Weights of a small transformer language model.
Architecture: no biases in attention or MLP, embeddings untied during training, skips across layers.
Each number is 200 + 20 x the weight over its row's rms, rounded and kept within 0 to 999. Layers, rows and columns count from 0. The size before them is the row's rms in percent of the matrix's.

# layer 4 MLP down, 320x1280, rms 0.0953, rows 161-168, columns 0-255
107,237,205,217,183,211,211,247,171,234,201,207,224,210,193,211,204,212,200,235,233,227,192,206,193,228,183,199,164,209,229,179,169,227,186,213,208,229,182,198,224,204,201,193,218,208,220,203,208,195,221,200,206,183,231,195,194,177,195,193,211,201,210,254,205,181,203,220,179,210,188,178,218,210,180,219,205,188,208,226,186,213,202,232,224,202,184,198,162,222,170,207,212,204,204,201,211,182,212,224,196,211,194,202,198,211,182,181,213,183,199,216,169,205,201,213,207,185,165,185,163,180,202,182,224,176,226,177,226,215,186,182,178,186,210,184,199,204,173,226,191,189,204,187,205,197,228,156,230,257,196,142,229,212,203,194,189,210,202,203,191,186,231,236,167,199,173,218,214,215,222,189,198,182,207,181,207,210,207,187,212,194,157,180,161,199,204,218,207,197,215,238,156,193,206,215,222,203,181,194,202,201,207,165,187,218,164,200,166,216,176,213,190,182,223,193,197,206,170,188,169,195,188,177,185,161,192,183,192,207,185,198,202,203,173,214,202,175,219,224,179,227,197,198,209,143,194,175,218,186,163,180,232,174,237,169,245
102,195,208,196,208,208,165,227,210,204,210,184,160,164,207,169,185,182,206,201,197,198,184,169,213,205,216,201,204,194,233,166,220,223,179,194,196,205,162,195,200,170,196,206,187,191,192,196,193,187,194,180,192,230,206,187,181,229,229,227,202,214,216,202,172,186,211,207,191,185,218,196,169,232,189,182,239,188,185,185,223,224,165,172,240,177,202,182,192,228,225,170,191,200,200,221,222,189,199,203,201,193,185,213,168,216,186,206,213,220,191,183,163,204,195,181,213,161,200,200,213,167,195,198,203,227,191,185,209,181,216,197,186,175,219,178,160,191,206,169,196,215,181,188,171,193,189,181,189,223,171,233,190,167,201,215,228,189,172,151,210,187,158,202,200,226,211,194,246,181,195,216,226,180,195,187,165,174,178,196,199,195,202,198,160,215,185,218,197,159,174,229,247,183,229,171,185,192,195,189,192,204,191,205,162,197,189,191,163,244,208,143,180,230,213,219,202,228,203,232,177,177,223,210,179,191,155,155,190,203,170,217,195,176,172,191,188,193,178,194,215,195,239,223,156,207,192,205,193,204,178,191,190,207,218,172,228
094,189,252,225,193,183,207,203,174,185,229,195,220,213,193,212,191,168,190,225,221,210,191,221,222,200,222,203,190,170,198,214,239,211,197,161,220,194,193,191,234,198,197,208,218,199,172,203,192,232,201,232,231,181,249,202,225,185,203,205,231,192,189,196,200,210,203,205,182,191,207,163,206,179,191,216,203,213,193,161,200,201,211,194,200,197,193,226,178,150,188,217,216,193,201,202,194,194,167,213,218,178,229,211,186,209,186,215,218,179,201,205,184,200,214,194,218,224,202,172,198,170,183,218,224,209,208,234,205,189,229,187,159,182,244,188,213,213,190,166,193,166,209,217,206,202,201,191,175,192,213,210,203,220,171,201,180,196,175,214,180,204,215,185,185,215,223,206,231,203,201,178,202,151,227,171,206,200,216,206,183,191,180,221,149,203,185,218,158,189,219,203,195,202,196,169,157,207,215,203,172,237,199,198,196,223,181,196,216,223,206,182,229,224,217,191,184,227,204,188,203,206,218,186,203,168,186,171,233,183,173,214,176,212,208,207,203,233,220,236,182,150,174,208,202,189,177,177,196,196,194,198,178,195,183,202,155
091,202,217,215,175,192,195,204,192,177,189,191,232,202,182,221,179,194,206,180,203,199,192,192,186,176,174,193,188,158,182,205,181,195,187,205,183,191,199,211,202,206,183,228,173,178,198,178,207,193,225,246,227,208,228,200,219,206,203,185,219,189,192,189,188,210,197,220,222,229,205,189,217,205,199,169,200,208,179,190,206,250,191,216,196,198,198,198,195,194,204,167,219,200,213,211,218,165,191,183,215,195,185,201,210,171,194,197,205,165,175,184,213,187,165,176,183,204,207,200,183,199,179,219,179,209,191,187,193,202,210,196,179,202,186,171,187,211,173,191,192,197,218,186,181,209,200,192,172,195,217,177,231,196,204,190,234,180,212,201,171,180,191,226,179,201,232,192,208,190,181,179,189,184,240,165,194,177,184,155,182,221,183,158,182,175,192,212,197,191,177,205,184,190,197,218,195,221,219,209,184,212,185,180,199,203,175,184,181,219,210,203,208,167,189,177,197,195,199,210,217,178,183,219,203,191,206,186,214,199,187,240,193,194,187,236,175,220,180,187,230,187,199,169,199,191,184,175,228,183,191,186,204,234,200,234,146
101,187,179,223,189,231,202,204,227,194,205,221,205,193,212,184,201,213,218,220,206,222,180,231,190,223,167,189,171,189,216,164,186,195,230,185,214,177,169,199,207,180,218,202,206,180,210,222,196,189,206,206,178,179,186,202,191,208,205,231,194,201,220,200,201,191,157,204,193,213,164,213,184,184,168,177,202,190,218,169,175,191,201,207,209,161,198,210,182,197,199,208,199,241,199,165,211,184,180,208,192,178,191,208,188,202,209,154,227,173,247,203,155,227,207,201,230,166,221,229,225,160,168,243,187,226,220,188,212,176,210,182,219,222,210,221,187,158,173,191,191,234,195,207,212,200,240,220,202,184,176,170,213,207,191,198,206,174,187,202,172,190,190,204,182,190,219,223,172,200,199,189,202,204,193,196,209,199,199,214,207,199,209,166,174,197,179,205,211,204,202,236,166,213,158,187,210,173,195,209,197,214,188,203,174,196,183,212,174,200,201,162,217,186,174,195,204,183,196,190,150,185,200,198,223,210,172,201,151,177,202,249,192,203,182,172,212,224,188,173,180,140,192,180,213,194,202,182,214,190,188,199,223,191,209,175,193
097,222,188,179,195,181,192,207,173,186,150,191,209,207,260,183,255,215,184,183,186,216,221,222,213,209,196,209,260,208,212,209,210,189,183,212,195,200,201,178,173,175,186,198,172,199,225,233,206,223,202,199,183,206,169,194,200,201,221,197,222,205,165,235,209,213,204,200,196,180,173,188,217,187,245,206,211,239,193,223,209,230,204,214,153,218,155,213,188,219,188,233,212,186,178,243,169,205,226,215,216,197,195,234,174,230,231,205,216,161,223,212,188,225,163,192,202,209,225,187,192,223,168,185,204,195,236,167,179,208,171,186,198,256,181,206,190,152,221,216,211,198,184,209,171,218,180,189,187,206,232,233,188,187,180,172,209,205,191,184,190,209,211,226,191,186,183,198,212,192,213,220,206,216,167,184,186,230,212,194,197,173,214,196,235,194,204,181,171,227,201,224,208,180,198,210,223,194,199,166,201,184,185,197,216,212,233,206,233,233,183,216,216,170,193,202,178,204,186,203,180,220,191,174,220,193,191,234,186,196,222,184,187,197,216,211,233,171,231,218,164,205,175,179,189,222,196,205,197,192,209,193,167,175,202,196,177
094,189,195,193,190,185,218,168,180,211,208,221,218,220,209,150,198,208,199,174,166,192,193,227,192,223,212,234,186,185,189,207,208,202,211,208,191,212,217,219,181,190,211,204,198,165,213,213,220,187,176,188,163,207,197,193,198,188,203,225,194,216,197,167,197,197,206,196,200,190,221,187,190,177,203,231,198,207,241,146,216,227,209,179,218,190,231,236,198,200,226,214,195,172,192,207,239,222,230,219,233,181,207,185,215,205,195,214,192,173,221,188,189,216,174,201,170,174,204,219,207,200,212,222,169,192,240,193,211,195,181,199,211,191,178,187,201,221,209,187,191,172,239,223,210,144,181,200,175,212,211,208,206,236,225,191,178,204,217,204,214,200,187,215,218,231,203,248,197,212,207,207,226,202,209,202,194,221,227,149,208,144,175,232,200,204,232,180,222,201,227,193,199,212,147,163,215,234,218,236,221,186,183,206,183,210,170,206,159,205,189,159,172,189,216,165,234,230,193,197,198,200,189,211,217,165,178,217,191,194,210,216,180,195,170,188,185,156,199,189,183,234,200,208,196,187,207,208,191,184,207,181,189,164,193,213,180
094,204,203,200,188,198,200,214,211,186,205,227,203,189,184,198,209,236,209,138,214,166,184,194,216,208,182,203,186,186,191,178,185,200,191,216,190,200,210,178,226,235,179,191,174,218,191,180,216,187,177,195,183,187,183,201,221,218,179,170,208,179,180,180,191,210,199,213,222,206,217,189,199,176,212,193,213,213,200,219,222,178,188,185,210,232,222,202,149,207,218,224,191,187,203,186,227,212,207,192,164,197,200,190,171,222,183,225,171,183,235,248,191,228,186,206,150,204,220,190,207,177,199,208,206,206,222,183,228,197,178,184,220,187,189,193,196,162,198,210,223,198,160,181,204,177,154,193,191,242,199,180,155,195,201,199,193,244,232,194,231,204,216,200,170,210,165,205,234,204,210,201,233,182,192,179,213,211,184,183,193,194,183,157,191,221,171,196,192,187,192,199,200,169,204,194,195,162,181,183,189,208,195,207,200,196,205,174,190,200,194,232,214,214,177,200,224,224,183,206,189,195,230,191,208,186,199,179,184,217,244,197,223,188,187,178,217,153,193,210,171,211,162,199,199,195,231,186,204,200,174,192,189,225,189,187,211